config.toml
norm_place = "pre"
positions = "rope"
rope_fraction = 0.25
bias = "all"
lr_mult_qkv = 0.7
max_seq_len = 768
train_tokens = 80340000
Each number is 128 + 32 x the weight over its row's rms, rounded and kept within 0 to 255. Layers, rows and columns count from 0. The size above them is the row's rms in percent of the matrix's.

# layer 3 MLP up, 512x128, rms 0.1, rows 218-242, columns 0-127
size [113  98  87 102 108 111 101 106  89 101  94 103 107 100 117  98 105  95 109  93 105 109 109 105  97]
[[ 97 113 143 147 142 122 160 156 124  97 113 141 109 120 152 144 123 135  69  91  94  62 111 138 115 109 104 152 164 160 126  92 121 137 123  70 145  98  94 103 162 176  92 115 136 130 124 164  96 124 146 138  42 139 116 136 182  51 174 130 177 148  69 109 184 130  90 139  89 151 151 129 146 177  81 148 139 154 133 128 119 144 172  63 131 166  76 113 173 142  83 176 134 103 108 172 131 130  88 150  89 139 138 104 170 172 136 130 137 140 101  77 162 167 148 150 168 121 149 199 140 136 227 139 109  85 120 141]
 [176 151  74 117  98 137 141 166 149  86 140  71 150 103 149 157 114 157 133  97 144  66 118 105 122 157 151 157 126 124 170 142  77 149 143  80 115 111 149  98  62 122 117 145 174 198 114 175 151 135 156 200 110 114 102 173 190  76 219  96 148 137 112 127 125 152 117 175 129 127 132 125 132 157 118 108 120 148 125 151 132 127 113 102 129  82 145 125 125 177 109 113 146 134 126  68 161 172 118  76  83 150 197 141 159  99 113 121 133 152 212  69 142 120 116 132 126  83 147 129  58 123 114 112 117  59 147 125]
 [118 113  91 168 113 211  88 106 117  94 114 142 156 168 188 148 166 158  94  95 120  80 151 128 107 101 177 226 108 117 204 158 124 136 114  78  92 121 159 139 130 125 129  47 118 165 104 156 192 109 137 133 151 117 131 107 115 139 167  90 121 107 117 115 129 109  71 153 144  93  67  90  65 127 187  36 170  89 113 101 171 149 119 107 172 123 116 134 119 206 113 140 112 148 151 130 161 130 134 131 111 155 120 151 107 146  93 106 133 130 131 128 135  94 115 137 161 137 159 174 158 132 150 109  86 137 120 137]
 [153  98 148 116 170 171 153 115  35 167 146 172 119 115 142 179 130 145 139 123 102  76  78 106 112 136 150 100 107 148 183 137 173 129  78  96 165 123 157 113  87 197  99  85  93 124 136 121 115 134 116 152 123 189 131 135 129 135 137 123 170 125 106 153 128 138  45 108 120 169  91 129 146 163 150 159  62  95 163 184 137  98  77 105  80 123  98 101 146 110  83 126 136 123 104 154 125 141  81 127 188 152 121 121 120 149  91 121 140  99 151  88 147  91 163 179 111  78 150 162 115 192 168 122  87  62  94 140]
 [138 107 117 111 107 158 102 128 141  84 169 108  90  61 115 177  96 138 138  67  82  99  69 133 126 124 166 131 144 138 169 121 158 120 100 132 161 137 145 113 121 172 109  90 165 137 142 170 144 136 170 125 104 126 100 143 163 141 132 115  95 141 112 179 118 158  98 173 115 150 115 162 142 128 139 111 163 115 136  99 144 152  98 102 158  84  96 147 157 114 113 113 122 113 138  86 183 142 112  87 115 144 169 103 174 126  66 179 167  80 156 113  80 146 219 143 107 102 189 129  83 219 144 100  26  84 142 145]
 [147 113  98 178 162 164 112 104 112 171 129 135  68 104 112  96 137  94  67 155  97 135 104 107  88 134 149 111 134 148 120 138  97 149 146  43 124 133 129  99  91 151  90  98 159 160  84 111 136 101  97 101 110 153 139 153 139 158 169 143 127 167 110 158  81 155  81 156  19 145 127  54 110 130 139 119 131 155 160 130 153 105 130 137 175 122 178 150 124 141 165 156 157  66 138 147  73 108 119 123 156 205 136 137 169 116 152 115 127  70 119 123 104 176 145  78 114 114 158 149 145  82 118 132 130  87 170 219]
 [113 113 165 185 169  82 236 121 109  99 168  86 137 161 130 160 136 114 136  94 121 119  76 121  97 129 152  87 160 133 154  67 164 129 120 146 132  71  82 124 139 120 105  97 119 104 143 150 108 120 157  67 115 124 105 142 198  63 121 152  87 117 114  65 105 123 144 136 131 158 112 157 177 122 131 153  73  68 185 204 146 112  92 106 141 149  86 168 161 104 157 157 144 135  83 124 135 104  82 144 160 101 154 138 190  98 144 126 113 120 157  53 166 107 111  98 138 122 130 151 127 167 160  98 109 115 124 139]
 [128 172 104  79 124 124  93 177  98 104 124 128  83 165 170 152  66 110 148 151 147  84 118  54 162 152 165 152 113 112 122 109 134 117 141 104 120 135 162 127 145 171  74 115 106 144 148 110 192 139 186 159 129 154  71 161 121  83 166 125 132 155  87 131  99 138 126 174  94 118  76 197 162 102 193  87  75 162 102 103 164  95 161 140  94  78 111 128 182 107 120 116 171 146 113 143  98 109  78 126 163 127 148 188  90 135 119 101 103 103 193 111 142 134 155 113 151  92 163 139  89 168  82 130  78 123 164 106]
 [137 118  42 153 135 141 106 106  86 135  84  98  70 118 124 132 142 123 152 164  61 137 120 189 131 153 118 138 118 142 144 116 118 145  62  58 151 116  96 135 146 111  79  98 127 118 165 160 131 111  95 140 109 172 151 118 158 108 143 114 148 126  62 164 159  84 108 135  66 144 126  65 158 121 145 138 155 148 162 185 130 123 150 117  76 173  35 117 131 129  76 157 121 114  78 112 142 174 145 183 142 197 129 119 119 126 148  93 149 162 176 129 139 123 173 118 192 105 171 164 159 101 125  88 126  89 115 164]
 [119 117 121 195 196 162 143 155  78 137 155 105 154 134 161 161 162 109 179 126  79  95 149 122  61 161 154 138 137 120  33 123 149 131 143 129 126 173 170  96 134 101 120  74  95 114 127 158  99 108 148  66  35 166  83 142 148 107 123 138 149 113 108  91 157 221 126 120 136 170 107 125 104 121 140 164  99 131  95 135 136 177 123  79 151 134 139 129 149  86 104 130 139  94 132  94 127  98  81 117 166 130 117 117 227 103 106 153 144 158 127 129 146 146 126 161 129 120 117  81  97 154 168  99 122  76 130 167]
 [119 133  68 153 138 162 153 171  92  96 134 104 130 153 176 223 147 146 140 125 147  69  57 125  94  97 133 144 139 110 107 130  90  98 136 176 100 164  59 100  67 151 122 129 153 171 105 165  74 142 143  97 103 180 108 171 161 151 128 168 109 144 130  97 130 172  66 156 108 192 144  80 107 126 133 102  89  98 124 110 145 121 167  78 162 114 121 112 127  93  86 170 136 125  92 158 103 182  91 159 100 131 171 122 180 126  72 150  71 127 102 110  94 153 112 151 146 120 133  84 137 135 173 117 146 120  89 152]
 [104 136 149 162  95 178 130 122 182 106 115 169 111 153 134 154  94 108 136 136 133 117 118 104  95 133 176 122 115 162  62 130  98 176 125 141 117 129 125  89  98  89 120 155 152 105 117 110 130  93  93 150  78 114 146 165 178 131 130 177 163 135 128 114 146 128  91  90  94 141 206  89 114  62 162  90 138 189 108 115 141  88 199  45 111 131 132 132 137 149 163 178 188  77 125 146  68  83  68 176 102 104 154 112 170 108 150 144 117  67 120 118 175 156 161  80 131 138 178 102 162 105 112 126 137 165 120 162]
 [158 151 132 137 164 158  99 144  76  99 143 136  60 119  88 130 198 113 181  98 152 111 135 117 110 135 163 151 116 133 144  95  67 124 117 154 140 130 111 120  62 118  87  90 165 136  65 169 169  76 144 160  62 134 158 164 180  77 153 176 161 158 110 188 185 171 103 140 106 145 107 112  58 120 150 140 121 127 160 152 156 127 151 107 184 130  60 103 111  95 134 107 128  97 164  62 135 132 104 141 169 128 169 118 134 101 106 160 105 102 131 141 141 185 179 130 130  94 133 117 109 130 126 143  67 104 144 184]
 [ 97 135 143 142 172  83 142 102 115  87 183  72  93 159  91  97 147 129 152 129 192 100 117 117  85 127 140 114 178 130 105 128 142 101 213 165 150 118  77  34 156 149 110 141 126 109 128 118  94 129  79 137 100 178 131 160 150 105 111 194 107 138 112 125 151 152 156 167 104 167 176 120 122 122 132  97 115 137 151 136 164 144 142 147 144 130 103 152 130  97 119 126 135  75 115 158  35 103 104 101 148 149 155 149 131 151 134 167  85 151  93 128 187  97  95 107 191  34 151 113  81 151 166 100 115 145 146 161]
 [ 97  59 129 172 121  94 188 100 144 127 123 107 105 126 119 207 107 133 201  93  99 112 123 161  77 107 129 116 168  88 131 107 114 107 106 121  78  93  74  88 158 162 114 130 105 107 121 137 154 110 154  91  55 132 102 151 192  95 149 106 154 113  76 146 152 117  95 133 111 139 162  94 145 128 155 136 113 110 159 112 153 149 144  74 184  96 146 133 109 165  99 145 149 111  99 132 150  62  99 152 144 136 181 155 179  76  47 118 140  76 139 113 116 175 150 144 139 139 173 181 103 135 173 123 149 165 125 185]
 [155 145 123 215 112 120 156 121 135 128 132  93 148 189 142  95 114 121 154 121 103  74 126 152 137 144 160 131 166 111  64  83 156 152  75 134 153 114 104  65 147 133 108 121 119 131  91 136 153 126 101 117  90 118 142 143 135 129 170 108  31 137 115 107  95 158 142  67 147 113 106  74  96 104 140 115 177 189  92 132 192  99  87  83 156 103 133 142 104 189  79 205 125 154  99 103 157 132 125 166 119 145 179 168 113 119 126 175 157 112 130 156 170 112  84 162 132 137 132 127 124  37 159 153 129 102 121 163]
 [122 186  28 135  94 211  98 119 142 161 144  67 157 117 154 103 114 122 151 137 114 122 107 109 146 159 165 192 136  82 147 118 126 151 113  55 141 158 124  96 158 120  99 120 117 178 147 114 167 123 118 165 149 136 110  81 109 130 155 101  81 146  26 119 128 121 160 130  95 108 101  91 130 125 149 132 169 207 100  73 166 164 162 117 125 143  87 155 135 162 126 172 132  86 103  97 137 127 113 159  98 121 127 106 172 103 101  87 134 148 162 166 116 105 105 146 113 141 142 142 159 124 112 135  95  40 161 171]
 [125  90 105 100 133  87 165 115 146  59 156 129 104 116  83 124 111 104 125 149 176 132 106 120  40 169 115 138 113  87  91 163 113 162  85  96 131 126 122  77 132 166 149 137  97 107 147 101 168 126 170 153 151  82 125 147 136 153 196  73 106 146  41 174 136 119 143 171  96 141  65 149 138 127 134 113 121 158 129  98 175 109 162 140 156  67 153 195 129 160 130 142 139  93 105 117 152  85 118 154  71 215 121 181 123 114 106 128 107 113 148  98 165 156 171 128 144  99 194 134 122 136 166  78 122 128 158 126]
 [119 119 126 143 100 138 126 174 177  95 132  90 115 166 111 131 131  86 129  70 110 117 136 136 154 136 161 132 133 147 127 145  76 150 104  78 179 140 121  60 150 116  97 143 141 182 143 141 101  81 115  92 125 138 156 193 177  70 154 125  94 162 121 133 206 163 138 124 125  56 149 188 132  65 142 116  89 195 129 130 124 133 186 148 116 115 130 117 132  82 143 132 171  90  87 123 136  58  84 109  96 130 174  94 145 119 118 138 114  75 176  66 144 150 123 135 162  57 134 138  72  75 119 111 168 147 123 113]
 [175 119  63 130 164 139 114 156 153 108 113 105 152 125 138 191  58  95 168 111 106 137  99 151 139  75 214 135 124 118 145 135 156 124 172 134 148  84 170 130 121 132  88 104  87 166 163 114 138  78  66  92 110 141  90 140 180 148 129 142 115 129 135 147 148 138  98 124 125  97 121 129 102 120 179  93 124 157 153 112 141 111 111 101 135  91  57  55 172 137 134 117 172 156  85  53 111 122  91 199 163 160 184 104 110  89 110 153 141 133 163  62 147  76 142 116 158 113 151 149 130 105  90 143 145 158  77 148]
 [ 96 128 137 148 172 171 156 131 137  73 107 159 123 155 121 126 152 123  82 109 137 104 115 113 118 123 143 154 130  90 105  73  53 127  90  82 101  94 133 126 134 165 119  86 139 135  97 122 136  79 163  93 134 172 121 145 185 162 124 167 192 123  53 189 158 120  52 149 112 134 161 113 130 161 127 138  87 133 147 109 119 105 101 133 114 170  58 119 121  88 121 138 130 144  96 102 102 103  74 134 149 115 133 172 158 103 176 100 107 179 157  63 225 158 168 166 166 103 124 129 111 170 176  71 137 124 138 141]
 [176  78 119 128  84 111  58 160 124  49 112 157 118 164 171 143 112 103 183 104  71  95 114 134 143 126 179 133  93 133  96 163 196 128 114 141 131 125 110 136 130 144  53 141 130 132 121 134 118 168 158  96  63 125 124 122 165 107 144 146  97 135  78 199 131 129 140 171  96 143  90 157 134 116 165 141 122 165  66 121 170 130 180 147  99 118 117  91 156 128 113 148 163 136  62  59 169  69 143 125  84 146 174 148 150 140  81 177 122 179 127 151 129 143 165 148 107 145 155 115 110 139  74 154 130  84 164 112]
 [ 89 105 143  97 142 158 177 172  72 167 174 155 148 160 182  88 156  93 128 127 102 134 137 117 105 170 167 191 199 137 123  70 103 175  86 117  91 101  86  78 123 163 130 108 119 121 102 143 133 109 105  99 145 196  57 123 104 147 123 162 120  92  96  87 177 117  84 141 119 132  88  77  99 134 186 119  99 161  96  90 116 137 141 104 115 157  77 169 185 134 159 171 154 143 123 148 123  83 120 138 178 211 107 135 118 136 146 101 128 119 117 112 178 171  79 118 115  96 155  97 142 142 172 135 124 107 108 123]
 [ 88 167 174 149  96 154  92 151 137 110 125  95 154 119 133 157 105 140 170 119 139  99 130 104 102 104 183 103 178 112 101 126 150 112 131 136  89 155  75 100 111 143 103 185 155 127  87 124 130 122 120 137  64 136 114 183 151 111 149 138 113 152 112 112  76 135  76  92 118 176 159 132 167 142 111  43 151 126  64 105 173  78 136 135 140  85  73 113 140 145 120 151 146 173  77 125 153 145  67 167  40 113 155 114 207 140 130 126 158  91 162 146 144 175 173 123 159 131 161 158 155 100 206 126 110 130 164 152]
 [165 114 208 135 150 102 107 122 118 165 122  68 180  68 118 119  85 112  79 137 112  78 131 148 141 145 167  97 152 164 101 152 133 147 112 101 158 109 139 130 120 180  93 108 119 149 178 159  91  80  97  62 118 146 109 156 166  87  90 156 157 111 141 139 126 149 125  89 123 122 164 187 158 105 162 181  77 144 120 144  89 113 149 149  98 111 101 120 132 130 152 144 148 134  76  90  54 119 131 142 129 147 158 149 159 149 182 144 143  72 160 114 255  82 144 143 133  89 154 152 113 100 148  91 120 110 123 152]]